{"num_hidden_layers": 8, "hidden_size": 192, "num_attention_heads": 6, "num_key_value_heads": 6, "head_dim": 32, "intermediate_size": 768, "vocab_size": 8192, "hidden_act": "squared_relu", "norm": "rmsnorm", "norm_place": "pre", "norm_eps": 1e-05, "positions": "rope", "rope_theta": 10000.0, "rope_fraction": 1.0, "qk_norm": true, "attn_scale": 0.184, "bias": "none", "tie_word_embeddings": false, "parallel_block": false, "extras": ["capped logits"], "init": "uniform", "init_std_qkv": 0.0414, "init_std_o": 0.0, "init_std_up": 0.0414, "init_std_down": 0.0, "optimizer": "muon_variant", "learning_rate": 0.0126, "lr_mult_qkv": 0.4, "beta1": 0.9, "lr_head": 0.00235, "warmup_steps": 0, "schedule": "wsd", "decay_fraction": 0.585, "decay_shape": "cos", "final_lr_fraction": 0.0, "batch_tokens": [16384, 32768, 65536], "max_seq_len": 128, "doc_mask": true, "train_tokens": 170600000, "max_steps": 4437, "dataset": "wikipedia_en"}
Each number is 200 + 30 x the weight over its row's rms, rounded and kept within 0 to 999. Layers, rows and columns count from 0. The size before them is the row's rms in percent of the matrix's.

# layer 5 MLP up, 768x192, rms 0.177, rows 291-397, columns 0-31
094,214,179,241,170,259,172,139,257,257,192,171,199,221,184,178,261,212,195,152,168,251,202,193,203,189,179,175,228,151,197,240,190
108,175,268,158,215,151,205,194,214,221,193,163,274,203,181,222,199,240,273,182,198,148,202,200,186,188,203,236,186,170,232,237,179
088,233,169,155,229,211,191,208,170,238,190,216,182,153,188,299,205,186,248,193,159,152,234,220,204,192,144,236,210,207,172,182,231
110,145,223,227,170,243,216,211,183,209,285,206,189,228,241,268,242,212,179,130,186,205,182,160,216,227,228,251,199,188,214,202,241
116,204,150,252,200,251,151,246,242,207,222,198,117,220,193,208,217,181,216,150,155,163,186,201,238,184,181,247,229,206,195,197,230
104,165,176,216,156,215,242,202,197,255,190,224,195,183,170,171,176,192,215,171,164,227,229,222,214,213,215,153,250,213,244,195,195
103,203,236,198,156,184,257,194,236,235,230,207,178,214,167,187,251,237,195,214,213,161,214,196,185,182,171,273,171,181,227,209,208
110,133,171,237,214,170,194,220,169,182,177,175,230,174,197,238,206,191,149,232,202,258,170,202,191,187,191,187,198,220,214,205,215
085,151,181,222,204,242,163,125,211,186,160,198,252,194,233,217,200,188,222,268,217,230,205,145,195,185,139,148,226,232,198,196,191
106,185,220,164,201,144,170,216,194,233,176,218,160,181,198,206,225,168,207,173,185,251,215,198,147,222,217,231,190,206,227,201,197
102,213,156,183,250,176,159,209,169,185,178,187,222,229,180,178,172,224,193,243,177,201,199,157,199,210,183,211,225,160,192,250,172
103,181,193,172,226,196,156,205,187,182,241,206,184,207,167,217,221,202,213,212,229,205,227,207,177,221,120,222,269,197,196,239,242
111,199,195,215,256,231,178,179,148,214,219,236,233,171,195,206,170,169,178,192,193,180,157,179,201,159,161,195,164,192,276,245,215
097,184,230,211,219,238,153,206,209,163,158,206,175,226,168,211,211,184,166,256,200,223,220,231,248,185,220,178,194,234,206,257,201
090,238,224,170,221,162,201,228,158,234,197,210,239,207,234,207,195,211,191,180,186,183,226,197,194,176,180,218,174,206,206,149,125
094,206,235,250,172,228,168,214,243,204,200,190,190,216,185,243,183,226,203,176,154,246,220,215,210,241,212,241,189,202,185,236,216
096,223,168,207,179,236,182,175,194,182,192,195,259,173,183,204,235,141,204,201,217,213,225,168,230,213,187,226,222,242,261,280,261
108,220,231,194,163,230,208,246,163,199,221,148,224,165,177,187,209,197,217,194,207,205,216,185,174,252,247,230,162,256,178,209,142
120,209,183,185,230,185,270,224,155,256,162,216,230,190,210,200,270,209,229,180,195,268,211,172,181,187,207,217,204,215,170,204,217
092,181,199,152,162,221,194,161,165,230,199,199,191,171,215,191,182,176,179,217,221,241,169,189,210,136,182,253,192,203,192,213,231
048,184,156,188,200,205,169,232,198,193,179,198,184,217,129,194,209,265,201,174,254,180,181,260,190,169,197,177,210,194,161,237,143
100,240,176,242,146,227,193,164,240,212,215,183,179,132,191,148,176,183,225,214,201,197,142,183,219,236,182,205,193,193,204,202,202
102,210,204,225,177,205,205,212,173,184,219,215,148,215,252,259,189,227,231,195,188,185,206,186,271,186,280,176,229,115,190,242,181
111,184,199,168,243,152,199,143,139,261,135,214,240,151,181,223,255,223,209,206,219,186,202,227,202,236,171,229,248,156,228,196,144
099,199,195,168,179,137,195,217,223,208,157,163,231,176,176,216,189,188,147,243,209,186,206,235,185,229,196,261,166,233,207,191,205
094,192,189,199,237,204,211,151,190,218,179,200,187,183,140,211,206,174,186,180,203,201,236,215,192,145,155,217,229,191,219,203,243
109,214,133,295,154,206,187,206,206,142,242,168,208,190,228,189,225,232,210,164,195,208,228,198,176,220,182,209,224,203,216,224,194
105,179,181,219,162,229,221,222,196,167,205,195,181,197,200,237,208,263,197,166,234,168,189,208,204,233,155,202,215,208,223,167,190
102,230,205,254,204,205,205,199,186,211,161,178,199,228,218,153,124,186,168,203,172,241,235,171,149,251,232,187,203,167,220,175,209
109,215,155,193,217,218,227,193,183,189,225,199,199,200,205,213,164,182,115,222,234,202,198,228,157,219,207,165,165,171,201,173,210
107,213,233,228,181,224,206,169,197,252,217,211,198,220,175,211,223,178,214,187,181,182,190,156,172,141,232,247,148,190,227,197,164
085,222,240,182,185,192,165,164,191,208,199,132,209,147,208,211,170,173,196,237,152,232,202,214,222,174,183,182,210,178,190,195,206
106,230,192,175,160,194,177,144,259,235,234,204,202,191,230,301,204,234,211,177,150,162,216,178,211,206,182,199,157,198,222,189,194
089,180,228,151,239,196,202,167,182,175,185,168,208,150,210,164,160,214,215,168,209,199,278,179,194,194,245,261,204,158,283,201,183
093,207,233,211,214,159,234,159,193,221,211,163,208,155,184,188,234,201,210,246,202,205,224,194,233,185,183,193,189,215,238,183,165
105,166,186,205,156,146,166,206,166,216,172,211,239,238,193,166,218,144,186,222,247,176,254,227,201,206,189,158,177,147,232,206,185
105,222,253,262,228,165,171,173,147,223,199,184,208,158,202,237,217,209,167,154,217,230,203,186,116,177,174,194,215,113,227,197,225
097,177,219,270,221,160,208,213,197,226,198,236,209,246,198,205,201,214,199,160,146,216,211,211,136,233,229,205,258,271,220,180,161
108,144,245,209,212,202,158,218,203,203,211,169,212,175,216,266,224,147,162,160,206,241,269,215,228,212,160,188,220,185,240,184,182
105,180,220,225,174,195,218,221,182,218,203,191,179,208,228,197,229,224,147,197,207,193,222,204,208,183,169,213,202,200,178,130,184
120,145,197,201,172,198,231,249,201,157,205,194,194,165,224,201,143,215,234,215,199,222,250,209,194,169,184,179,181,200,200,222,255
087,221,107,227,177,166,208,197,232,201,237,203,171,192,189,192,185,243,167,229,228,211,200,140,219,230,188,200,216,179,208,184,216
089,207,175,217,166,238,144,193,232,216,164,189,183,202,212,193,204,194,193,202,184,218,203,229,180,174,166,276,196,213,225,207,105
109,205,191,160,224,201,217,243,196,246,199,187,222,197,218,168,196,218,231,156,189,218,222,176,210,185,177,187,239,265,192,237,222
089,218,193,215,209,174,192,189,179,124,175,202,157,218,200,252,206,178,266,200,166,194,215,205,189,228,174,213,193,166,219,187,202
106,233,246,216,193,180,212,215,167,151,191,215,200,164,178,219,181,210,213,207,183,236,227,151,163,175,192,207,186,248,219,202,250
110,184,190,190,191,240,242,191,168,212,251,181,224,186,216,147,198,183,242,200,194,177,227,244,187,161,163,174,165,229,143,185,194
099,185,223,241,287,223,233,177,260,250,139,170,202,201,221,134,239,208,198,196,226,220,241,132,173,187,248,170,171,197,204,170,245
098,148,219,233,220,202,225,209,216,202,191,160,192,153,184,204,177,149,218,147,214,214,200,244,206,196,194,263,202,176,161,232,161
115,207,221,229,233,177,242,237,209,195,204,194,164,192,208,175,233,208,232,207,225,187,219,210,238,232,188,152,195,304,151,225,229
091,202,202,219,158,193,238,174,212,188,237,168,221,165,155,225,162,122,191,174,225,216,195,221,198,195,211,201,268,177,229,218,192
097,214,168,270,162,217,211,270,149,188,208,176,195,140,111,143,221,224,246,156,236,191,204,195,169,220,182,190,247,201,169,211,203
099,190,198,228,222,216,212,174,131,205,233,169,162,188,217,223,240,193,173,160,253,172,148,176,215,188,195,163,199,229,211,141,203
089,186,227,157,194,201,124,182,157,178,202,240,197,255,220,172,222,219,145,244,221,170,258,217,236,222,131,181,238,219,224,222,161
088,200,250,195,282,203,177,188,197,118,207,142,184,232,186,227,209,211,177,212,188,186,226,187,174,186,192,122,183,229,207,204,220
092,165,145,227,222,162,197,181,186,196,199,211,211,157,126,174,245,192,144,188,246,244,221,212,148,209,226,181,120,193,197,184,156
105,215,201,179,188,191,172,194,164,184,162,207,181,219,210,176,265,180,229,239,186,208,193,198,230,206,215,183,98,171,212,169,162
100,228,233,227,213,231,212,164,232,123,172,219,197,196,197,181,251,190,227,196,174,216,189,253,227,205,195,201,232,156,221,239,198
106,220,207,186,198,201,144,218,223,212,233,188,183,187,208,237,246,187,184,158,115,247,204,187,143,217,146,231,199,217,197,223,164
102,231,181,184,197,217,190,267,172,172,183,165,193,169,217,163,174,184,250,207,190,239,211,194,186,181,187,152,230,168,163,220,208
086,166,180,186,227,191,211,188,195,188,202,240,188,182,238,189,175,157,231,194,207,147,225,232,162,230,148,191,193,189,140,216,180
101,225,160,214,227,229,162,191,188,188,202,206,194,183,205,225,189,197,212,167,158,160,216,166,187,237,212,151,205,195,215,195,212
101,203,198,217,185,148,215,210,177,247,209,184,205,158,182,155,237,222,156,213,169,235,198,191,230,229,170,195,259,219,201,224,166
102,140,236,168,190,191,184,182,154,198,208,168,224,235,208,186,178,183,154,170,140,179,210,172,248,202,203,198,203,163,142,216,174
111,207,187,239,171,216,210,195,187,217,238,160,187,161,180,179,185,216,234,202,219,216,230,157,206,207,253,184,215,208,213,242,269
097,262,187,197,274,168,189,181,227,180,162,227,166,205,226,203,206,165,238,192,177,255,196,176,220,220,204,214,204,227,216,185,185
105,186,164,178,139,197,191,252,171,199,206,174,198,189,184,235,175,192,227,179,209,222,212,190,175,269,169,212,212,179,248,198,223
089,170,226,183,174,235,228,154,198,240,236,227,231,219,252,285,196,177,241,164,179,185,246,209,132,207,154,179,188,198,243,238,222
097,225,169,203,179,203,206,204,216,188,189,194,222,210,190,244,150,185,253,176,238,206,234,200,184,236,184,242,227,199,180,244,182
105,223,214,197,132,159,200,190,174,192,189,167,234,205,184,159,208,172,208,229,220,215,259,206,167,196,218,193,178,211,188,233,225
107,247,213,195,187,188,207,213,241,204,181,158,197,213,261,232,209,190,220,195,244,203,249,159,205,191,176,205,139,247,204,230,207
094,172,196,204,172,259,237,155,216,220,199,196,229,131,180,195,224,132,183,173,218,218,195,228,205,184,198,196,187,176,168,168,153
088,213,199,132,171,179,207,254,235,123,204,233,241,166,136,175,240,214,207,128,208,150,166,261,206,183,210,236,195,250,201,177,225
104,220,189,161,277,169,190,182,197,240,131,201,236,177,187,204,209,217,243,190,172,206,145,177,117,234,224,229,199,224,226,259,142
104,152,166,233,221,212,176,156,204,220,171,240,220,221,175,243,230,191,196,190,157,154,248,222,225,205,178,178,236,223,167,188,190
105,181,214,182,216,172,205,177,159,188,257,170,207,240,204,201,189,221,179,171,214,184,262,249,226,226,235,174,221,196,214,196,194
096,165,199,198,203,212,176,170,245,236,203,207,197,191,249,211,190,210,224,242,196,211,233,213,156,201,216,159,254,169,197,178,195
101,147,194,208,191,179,209,164,190,185,168,254,237,157,233,251,189,211,219,156,206,227,173,169,263,178,246,206,164,194,245,174,246
099,190,219,247,219,218,197,296,236,171,151,152,226,173,250,148,210,187,179,201,198,218,171,204,185,162,197,200,202,148,198,220,226
100,175,167,198,213,226,139,153,192,214,174,198,292,186,170,240,172,212,204,244,201,205,197,223,216,273,201,154,159,237,186,264,166
097,145,255,166,212,164,144,206,184,204,236,191,251,145,178,189,198,192,229,241,162,225,211,206,176,188,207,137,187,170,206,214,186
099,184,226,190,189,193,218,201,153,200,198,158,230,168,150,227,169,196,228,238,212,165,219,221,214,255,203,162,235,237,196,222,177
085,169,170,189,165,213,203,210,196,233,223,223,181,153,239,163,237,198,190,202,189,260,142,202,190,190,171,204,236,179,197,199,178
107,222,236,191,189,178,165,171,218,222,214,223,187,245,177,235,193,220,230,206,217,193,180,182,232,179,142,199,151,187,181,211,233
088,211,240,140,239,181,196,140,209,198,262,194,186,212,197,185,251,216,201,179,159,143,200,250,128,192,204,160,164,173,213,175,175
095,208,214,181,168,202,199,187,166,212,189,171,188,230,217,254,226,214,218,204,144,211,210,169,172,130,190,240,244,191,220,187,198
099,233,166,187,191,266,231,203,176,198,211,164,224,202,143,244,210,204,163,216,206,243,231,224,264,246,223,224,199,225,218,182,187
102,202,211,200,251,161,168,195,153,219,188,215,188,171,214,251,211,248,212,198,209,162,175,189,150,191,234,200,196,163,235,160,206
094,212,196,227,233,197,188,176,224,179,192,212,266,202,198,218,203,184,210,200,173,233,209,166,184,194,144,198,216,155,257,255,174
091,212,241,188,190,218,210,174,208,162,164,204,230,191,166,192,198,222,203,183,179,230,227,173,250,198,232,231,209,181,179,190,239
108,181,225,258,187,175,181,177,232,238,241,196,189,198,211,230,173,236,129,196,207,225,219,251,212,210,167,199,155,203,211,182,208
095,253,127,173,204,202,160,203,187,189,206,201,243,172,219,193,220,221,220,205,176,259,150,213,214,239,200,172,200,220,183,211,234
106,158,242,233,196,176,203,203,213,219,211,170,164,190,199,203,186,234,193,236,194,214,206,212,217,230,191,204,168,220,175,212,234
096,169,149,215,199,173,191,266,162,233,187,240,204,164,162,176,181,175,261,162,186,165,261,212,231,250,130,184,230,197,247,196,219
102,181,187,214,185,183,183,188,149,191,180,131,203,196,204,217,168,170,140,207,201,245,245,218,190,262,206,186,234,215,184,185,207
101,186,272,194,192,224,193,225,153,179,208,238,191,168,221,158,220,170,175,263,170,236,231,181,178,208,202,203,173,227,176,198,231
115,151,206,181,245,223,166,224,201,278,230,183,266,216,227,196,178,163,260,198,231,226,149,184,189,217,142,256,195,197,171,196,192
100,164,262,213,219,243,242,194,200,195,211,219,176,194,202,187,210,197,195,161,162,201,171,191,206,262,131,207,216,242,166,232,219
096,214,168,223,192,200,136,244,144,184,258,133,158,165,189,168,219,206,198,163,212,200,199,229,202,199,247,258,178,179,192,260,156
087,201,177,199,194,259,194,182,188,196,170,168,229,199,198,215,167,205,232,217,194,217,208,213,213,188,223,195,187,238,168,213,217
097,274,196,162,198,173,198,173,201,237,223,164,217,206,244,208,201,181,198,144,204,212,227,191,205,250,210,224,224,209,225,168,212
109,195,219,141,175,211,232,141,133,244,186,182,168,180,203,236,239,166,201,206,205,167,179,199,149,195,173,226,187,200,249,182,236
111,164,129,178,214,258,128,185,221,251,227,198,240,194,199,185,175,253,241,223,216,209,202,241,190,209,190,210,253,157,192,205,237
100,230,208,166,138,242,172,216,229,229,138,162,209,145,194,168,270,199,177,230,226,216,246,196,200,211,162,193,208,241,239,166,201
091,146,200,226,214,205,192,257,167,162,221,183,198,159,191,201,193,158,260,167,209,244,165,156,172,234,206,211,214,148,208,218,188
101,203,236,224,191,203,195,246,233,183,99,215,175,164,186,217,146,185,253,238,213,176,228,218,211,195,207,174,213,197,215,199,224
092,210,198,152,230,190,193,269,197,231,206,181,214,215,146,168,159,211,205,185,200,161,221,147,237,204,216,176,241,165,179,187,191
# layer 5 MLP down (transposed), 768x192, rms 0.0446, rows 291-397, columns 0-31
090,254,240,230,211,209,160,202,225,248,227,175,212,180,182,182,205,152,160,265,205,232,169,208,220,244,171,179,176,203,142,206,218
106,198,164,162,208,186,204,209,196,152,213,219,267,220,241,226,209,178,231,228,201,190,181,183,195,192,190,143,133,205,216,182,176
090,207,182,207,160,212,178,253,182,219,159,210,178,210,164,203,161,199,185,265,216,185,206,273,176,208,218,207,174,237,181,199,198
107,188,210,163,159,157,246,199,256,189,161,186,209,164,221,197,237,206,252,195,211,182,224,172,218,164,188,208,237,227,224,293,149
112,246,230,237,210,203,145,214,209,224,202,201,161,248,189,233,229,256,173,245,236,228,174,201,218,216,267,179,177,189,245,197,198
109,237,167,213,215,225,188,228,181,197,223,227,180,278,167,191,215,154,190,242,175,190,195,220,242,217,204,191,193,236,221,204,214
108,250,216,198,259,204,176,222,172,187,170,213,213,189,257,168,229,215,242,207,191,163,198,207,188,205,207,176,160,241,209,200,252
113,131,220,198,166,163,154,231,151,249,231,212,190,161,201,193,188,162,156,158,245,211,173,158,200,209,274,207,228,183,161,198,263
097,202,175,192,236,208,227,171,239,224,225,190,215,253,225,261,219,134,168,219,189,227,221,167,146,227,162,225,209,241,139,242,258
106,241,229,145,184,238,214,195,231,163,179,249,223,278,144,234,196,190,205,195,166,204,190,206,198,163,137,182,190,230,186,167,188
100,204,130,223,206,180,181,202,182,197,223,180,190,172,184,269,167,225,214,240,193,159,194,193,199,185,186,144,195,185,172,226,190
096,222,162,223,172,200,188,225,185,206,256,237,170,159,219,191,223,210,181,199,214,233,200,190,147,157,243,195,217,198,192,246,258
101,194,166,190,197,180,188,198,222,178,229,208,184,222,191,193,170,224,176,239,205,152,162,212,178,195,240,214,157,215,165,203,223
100,238,244,186,199,201,156,182,214,179,199,223,204,201,205,130,198,178,161,195,194,174,182,174,225,177,211,208,141,187,191,263,236
097,200,237,227,214,204,162,189,188,202,178,175,208,208,219,153,235,240,176,213,153,218,164,233,215,181,151,196,182,214,211,200,173
098,212,186,196,210,260,174,181,133,172,208,186,230,216,215,171,217,241,201,204,176,246,229,189,214,185,214,203,194,172,213,217,193
101,181,201,211,203,215,221,214,161,242,313,189,199,182,200,259,211,225,193,198,174,189,221,172,194,240,155,272,211,154,180,223,154
110,179,147,169,175,195,201,192,208,184,219,215,168,190,216,219,199,259,200,241,215,211,213,211,214,224,214,199,211,177,259,158,175
111,194,167,186,187,197,191,248,212,202,206,229,201,192,215,218,238,166,170,192,137,215,158,194,216,235,209,190,172,193,218,268,231
089,215,234,166,180,207,233,172,211,270,146,148,196,232,210,176,188,131,227,241,162,221,174,220,202,150,162,219,206,164,212,224,213
090,224,220,193,203,191,222,230,201,236,212,156,244,182,228,175,233,222,231,178,168,232,236,153,216,191,214,209,198,202,232,193,207
103,212,237,217,167,227,203,237,213,230,223,196,219,203,177,191,198,192,236,200,220,206,160,248,148,229,249,242,216,231,232,212,184
100,135,181,261,189,168,201,212,173,184,179,193,199,248,192,250,210,224,174,205,260,220,192,224,263,205,192,168,172,210,221,228,192
092,230,205,219,244,151,142,212,174,207,137,225,168,261,203,221,261,185,221,178,182,159,183,187,135,177,223,186,215,189,197,225,162
099,193,212,191,194,204,154,152,187,213,226,138,171,189,261,234,140,178,181,150,133,186,256,233,227,216,175,193,194,215,228,210,200
091,194,233,138,199,198,244,218,138,253,215,213,201,197,190,188,207,170,202,231,202,177,198,179,190,220,243,238,160,247,165,140,154
108,234,219,199,202,185,233,179,182,206,219,200,195,207,240,183,207,172,206,224,204,222,206,235,235,205,235,216,205,198,178,189,236
104,202,228,157,182,223,234,242,233,217,201,242,170,189,211,236,193,205,206,189,219,190,213,256,214,162,214,217,197,169,252,211,204
099,146,161,214,162,172,205,204,193,186,241,256,283,244,196,211,186,168,232,249,214,125,237,196,240,186,153,212,175,141,244,207,208
120,205,210,220,227,158,203,223,196,180,236,186,186,185,224,204,178,201,206,195,188,193,202,187,227,197,228,131,179,185,273,213,171
107,179,219,264,178,169,254,190,176,177,212,239,177,260,192,236,203,188,216,178,184,172,252,186,174,199,172,161,145,205,198,170,214
097,222,214,213,189,242,208,256,193,206,204,170,146,136,235,217,197,198,226,228,201,166,246,251,152,205,219,255,176,178,191,201,190
101,235,183,208,173,223,252,243,160,197,173,200,177,172,187,215,203,228,165,213,188,168,171,129,220,172,211,187,164,160,195,174,205
095,159,196,122,167,190,186,225,214,157,229,203,221,212,221,180,203,202,264,165,208,207,212,204,253,201,198,238,191,217,215,222,236
091,176,204,142,158,209,142,224,233,309,180,140,204,209,204,185,215,149,174,242,159,234,204,160,209,248,227,189,217,208,250,193,164
098,180,197,203,221,192,213,189,214,244,227,206,194,193,168,225,186,181,184,256,189,173,200,219,162,220,227,213,224,175,223,190,231
090,201,151,181,199,178,167,196,182,212,176,224,188,171,263,187,210,182,199,191,169,175,223,209,156,242,253,171,237,236,202,167,190
102,210,180,167,208,169,226,158,208,217,202,211,200,183,213,196,194,248,142,178,205,201,198,261,210,198,176,193,199,223,160,174,220
101,188,207,178,193,181,195,229,182,173,168,206,273,212,223,219,223,244,235,183,174,248,285,184,181,193,224,161,186,153,154,201,148
103,205,257,137,205,204,234,186,188,242,234,230,174,281,168,209,188,155,228,191,170,249,191,197,216,201,191,205,179,149,239,211,171
110,190,177,219,210,171,255,233,167,208,219,222,239,139,196,194,176,194,269,229,155,217,181,202,183,190,181,153,211,206,228,144,166
094,181,224,211,234,218,224,224,211,220,209,194,194,181,202,155,188,188,175,196,251,172,199,153,175,204,223,217,190,197,225,187,210
089,228,226,171,170,223,210,181,236,162,191,162,197,198,207,241,201,189,206,204,168,161,166,204,182,186,169,245,209,159,205,168,227
105,267,204,182,213,187,180,216,176,169,184,189,182,199,245,200,165,220,167,238,155,205,222,228,191,163,199,179,246,202,192,242,172
094,191,239,193,222,170,126,204,195,182,135,211,207,230,167,221,214,213,208,224,179,190,163,216,148,182,225,198,201,223,183,187,198
110,251,214,159,176,173,181,165,219,214,218,222,196,227,179,223,206,162,254,185,179,192,232,180,207,162,223,225,209,223,233,166,179
108,223,192,212,176,185,239,180,274,197,187,196,183,235,190,210,183,220,217,149,162,211,228,159,190,166,215,214,199,257,242,174,214
103,241,186,184,231,279,255,188,224,188,202,247,185,195,189,227,209,163,212,210,191,215,196,219,180,165,225,214,177,162,195,179,201
103,173,172,209,216,162,227,195,180,194,188,206,210,245,199,222,229,194,184,201,204,200,186,179,191,189,225,206,209,211,176,176,171
100,205,150,266,170,198,158,143,130,229,194,202,258,177,205,210,189,209,167,171,191,197,140,181,248,217,141,222,199,208,183,177,179
093,211,196,148,179,209,241,195,227,251,185,226,163,228,159,237,180,167,232,239,214,199,236,200,190,200,245,181,217,184,195,232,233
091,209,233,214,157,185,163,163,151,211,200,173,204,274,177,123,200,201,275,252,173,225,180,203,207,171,175,166,202,227,207,219,167
098,235,204,201,228,135,196,218,173,234,266,160,193,155,235,201,169,190,146,208,202,241,140,179,203,181,190,173,193,219,218,196,186
093,155,225,167,180,252,151,243,182,230,185,201,148,230,211,214,214,174,185,177,187,205,194,218,160,217,235,218,224,201,194,227,191
090,225,269,189,168,232,187,163,197,138,164,216,184,235,241,273,198,168,220,179,208,219,202,197,256,183,258,207,207,176,157,150,225
096,223,256,248,174,191,151,219,199,234,195,201,204,149,205,160,163,156,208,221,205,205,197,198,168,246,208,193,202,140,208,186,190
097,190,240,253,244,186,161,193,168,166,146,239,172,219,210,185,225,260,196,215,188,207,175,222,220,228,220,160,243,158,251,209,212
108,162,180,203,240,112,218,208,196,222,170,233,219,199,141,222,178,232,207,171,201,175,196,249,212,209,177,237,166,213,201,192,205
102,151,200,239,187,145,207,196,232,169,184,167,164,172,185,123,208,159,179,196,217,185,171,159,209,230,159,237,221,215,217,185,206
100,175,193,208,167,210,179,252,185,197,213,181,220,193,215,175,192,174,177,185,159,199,223,227,189,174,159,203,180,181,161,227,207
094,229,224,204,242,181,204,176,137,161,214,221,137,184,199,267,159,249,191,219,197,206,177,196,183,158,196,219,206,165,265,254,237
096,183,206,225,222,244,198,189,150,188,236,246,243,170,217,211,180,214,167,203,160,204,191,249,181,240,227,187,224,235,184,235,210
102,213,192,167,206,144,236,203,189,162,225,180,174,174,202,197,242,133,199,203,216,237,153,214,252,241,236,225,195,175,133,189,201
096,177,194,241,231,109,209,185,226,167,249,232,196,168,231,141,171,190,153,231,204,171,201,167,216,246,225,180,231,200,262,193,206
102,220,195,203,149,226,171,239,177,186,193,177,191,276,205,228,171,241,243,196,226,197,159,182,170,166,208,195,191,199,177,198,208
104,190,222,161,169,199,232,243,187,201,197,142,214,206,204,219,202,176,166,289,211,176,244,235,229,187,196,221,169,186,240,168,213
104,215,232,197,185,145,158,241,199,220,247,166,152,224,230,245,185,187,190,245,172,231,209,199,173,177,180,194,149,115,220,216,197
098,181,188,179,233,186,236,160,200,154,249,212,187,205,231,289,223,214,234,150,205,222,193,193,158,189,204,240,176,197,230,231,191
091,274,200,237,191,181,150,224,218,164,197,244,179,239,200,230,171,203,257,171,197,209,236,165,163,165,259,203,218,195,256,202,214
107,252,182,204,194,174,198,161,200,216,200,232,243,193,240,163,189,202,238,227,272,236,231,231,203,202,149,156,157,179,172,195,186
107,159,204,190,208,196,215,213,225,207,193,221,214,220,241,225,182,202,254,230,208,222,239,164,177,192,199,183,191,153,224,201,202
100,189,195,204,200,197,187,166,233,218,207,180,193,191,180,183,207,264,190,185,211,134,194,185,181,216,217,180,227,215,194,199,171
093,224,269,194,158,229,187,234,228,182,152,212,209,170,203,193,234,180,209,147,214,132,160,204,228,189,229,236,210,246,226,220,207
112,221,256,208,195,214,166,219,240,186,185,247,147,188,183,184,202,166,209,168,209,177,226,173,211,246,151,202,236,190,213,202,177
106,185,155,265,235,231,222,209,229,231,186,206,206,189,153,175,173,167,201,187,236,161,195,236,158,160,201,261,256,192,157,199,197
107,226,248,202,220,189,233,192,202,210,213,156,278,188,244,211,220,193,137,266,173,178,161,204,147,151,174,211,258,181,234,172,202
099,148,207,166,152,183,209,212,193,171,239,225,148,217,244,179,172,194,241,204,205,194,229,209,163,166,243,150,169,177,234,205,191
101,199,233,214,234,212,195,252,210,138,237,227,156,224,178,196,220,253,234,181,193,214,198,241,179,204,156,177,211,213,212,229,252
099,209,238,233,154,169,212,214,218,174,185,190,194,192,193,207,243,171,188,221,171,184,178,188,222,195,207,202,205,157,260,170,171
096,185,165,207,183,166,210,208,216,263,153,237,228,182,160,199,168,180,229,264,180,246,143,218,193,197,216,184,154,199,276,186,193
095,273,155,194,207,134,223,220,169,239,174,208,165,157,188,203,165,173,205,199,194,179,201,224,230,196,222,212,227,218,253,193,220
092,202,201,220,172,213,225,197,215,232,222,205,188,230,292,227,185,217,257,207,213,214,176,183,245,195,220,193,176,159,205,208,225
084,238,219,200,178,225,222,237,173,209,209,173,224,227,187,220,262,191,192,193,156,219,155,214,205,142,171,235,213,216,209,201,171
103,234,204,183,171,221,216,183,240,171,201,224,191,208,224,158,242,218,178,249,226,241,188,190,168,188,200,182,177,204,200,161,228
091,195,197,204,213,211,213,186,154,205,249,224,212,210,188,239,211,143,195,204,198,236,209,238,176,217,199,172,235,240,178,163,270
090,210,196,158,209,183,182,181,204,209,244,205,211,174,216,223,211,230,166,230,176,198,196,181,168,133,188,277,245,178,186,188,193
103,229,233,173,248,131,191,185,215,246,227,210,178,190,211,215,179,232,187,182,232,142,210,212,247,204,175,169,202,207,217,188,221
087,185,171,272,210,136,198,182,267,177,202,199,148,220,230,160,211,177,198,249,206,158,209,208,174,250,180,171,278,215,202,200,220
101,157,168,197,238,182,190,172,196,247,235,228,254,208,213,148,136,151,169,179,218,225,221,236,166,203,188,209,146,218,211,176,190
096,172,265,153,205,210,241,242,178,228,198,252,178,188,216,194,224,200,181,224,198,152,211,223,222,238,221,240,168,209,215,219,212
106,198,193,210,210,204,171,206,139,215,250,181,245,196,204,247,186,187,179,176,210,268,146,195,235,192,184,191,188,133,173,195,137
101,188,205,195,217,202,192,159,224,256,178,201,246,240,202,192,244,209,227,229,219,189,169,225,239,143,208,245,248,156,223,209,212
106,196,196,227,199,197,224,197,177,165,218,175,192,167,234,253,171,205,184,203,165,229,222,176,228,192,231,159,216,210,224,197,202
092,162,187,192,241,195,226,184,225,194,195,205,157,211,153,167,196,187,205,178,202,217,218,163,187,216,174,271,185,217,161,183,191
099,219,183,191,195,239,147,191,217,170,147,202,281,197,202,235,178,167,155,217,199,206,215,267,201,219,148,189,187,215,152,180,243
102,144,175,223,199,206,208,233,189,167,182,190,258,135,200,175,212,188,152,227,228,181,201,194,214,226,223,196,228,180,178,180,211
109,209,208,152,193,140,194,188,196,164,186,175,203,135,217,176,243,221,182,199,209,196,191,234,191,151,182,203,198,218,188,228,259
100,219,177,251,212,203,198,150,212,233,168,196,204,240,268,190,167,173,180,222,144,177,192,211,182,207,196,202,270,226,230,240,171
098,262,241,188,169,213,200,190,247,195,191,183,258,174,256,184,208,224,214,178,132,201,188,200,206,189,201,164,203,168,228,235,127
095,215,150,210,190,180,202,187,161,141,243,229,271,173,215,173,208,178,224,202,211,241,171,178,238,178,211,225,190,230,144,203,185
107,214,173,190,180,186,203,235,223,214,212,200,205,190,181,177,220,210,177,202,271,181,202,167,189,204,207,238,143,178,165,180,218
102,195,131,186,192,184,160,180,213,157,209,227,236,183,230,223,229,163,225,250,221,177,217,224,178,168,228,192,204,143,211,164,176
100,153,195,223,182,244,172,207,199,222,231,202,214,182,251,248,219,249,183,210,205,210,198,186,191,206,212,148,189,212,209,233,165
095,188,186,209,194,207,212,167,185,140,201,177,145,176,153,181,160,226,138,184,190,135,146,172,239,240,222,188,248,166,164,223,159
097,234,195,192,204,244,191,193,202,200,172,224,218,172,168,229,230,193,221,258,166,198,153,242,220,214,206,221,219,170,213,205,217
098,243,175,206,158,202,250,194,243,147,169,190,174,194,212,219,230,225,241,155,219,241,216,188,151,183,209,187,229,231,201,180,175
088,221,181,217,124,231,204,195,223,208,250,213,239,191,176,246,204,215,218,183,192,228,199,166,183,234,258,157,224,252,172,168,223